Each number is 128 + 32 x the weight over its row's rms, rounded and kept within 0 to 255. Layers, rows and columns count from 0. Numbers have three digits each. The size before them is the row's rms in percent of the matrix's.

# layer 8 MLP up, 704x256, rms 0.0832, rows 695-703, columns 0-127
100:120118172078120112144115130116184079107116116126149115144077154158164082124168164100086134190131128127162090112144090105163121134179131163199108092077099172146089097185102128127111220077109136103200088129095120130121159113115169003138136105182127175166098125132141166145136109107129138121103137147160145111165148061130120237196184079129136093136126159127133091139096149091130121154126
103:102115075065200145172071111138092126121129088059137091135164112088136164107142121101096118068140115181181123128107088141155152099088189161159161166120113117133119087121130174134130095135077133157157142122133145124110134099154066130136133181026144111140127105137113119113108155111091138137150171118110139157132160125116186106121167159132092100186116089138123086132130111080139135066153
100:107110180158139074161114171141115173184165120089121116157144150141131121107156123058104156164095093150136132124136092194124190167090100174129112110065135152106107153174140149142144104218148173108090121147187132154090095165115120091160102129123108136130160131074126144190114160104102214147105124086123163132202077157120109109134103151106124182170144148142129056158138126116125144017115
102:073168143112129176144091105143115167097132103178120108123191059108178129192120119138070113156136120106102077153206099098137133113167148111187099141133169186116141126117166121163203119108102121212119103107145121052136175119118149130145189134153125143144152188145132158120090117160113164052085131104138114134077130134132100120091145103122177116084116108077167151179082108140142148130061
099:105116181170078100101130156127091101078119126112126149157117188062135172094136123138118112117122109139125152106123120091132127125112098130081112124139110151111139108107155206172069151095121118105133161133119094170148146122101104111136072127156100185101113111143130093100153160046169111149086167121143068130139127159149211111132143139114135167115104123110149140178148116135092098093153
106:139149168093072157128137065061143120084116154087156077151141149091156130169087063150131129135134121147171109075081099148110147124117098215133123149125128113124141074139076122187154168146140113136100113210144119152106077087103087127139094134087140124132091077090146156120065131107170067157161174135157116111089087125090145120129135151163100154117088166153109109155127142165123113175080
102:124164099144143156171156146174092158174122122097069166160137145113070118134076130112126113110138101092102185134114096109190116161113135109124131112133108136166156099109169085085184164151161143157141117072086194177158139084088175120178091102138144159142099125073110074152183112069144036124186107171047129182101150119142153179121131097096105161128127162116166160144101115105148127108133
099:183112082147156058110121172170123118094117130150101101151144136087090141062151119088125077112103146170155100116126108132107136103148102114163121147128110127145133100148124163119096161099122136097118129078116146093115188135144149161168171204099115088092144135078184170083111155132201088096149078138145134078167116122148139175097099124156115164129171123127112162155100077032142148169118
094:171091141223152142203121127159157092119132165117092166147088152177157124103157132108160154139143137080208118152158135148050113136120138108107169111053118114114148119111141148123102100146142142132160148123125114117161077123128156150076087156147073100183147184122199110126136134089127136168140167067076143110119116189118193113146135114111076113150143130134128101133164106134150158111081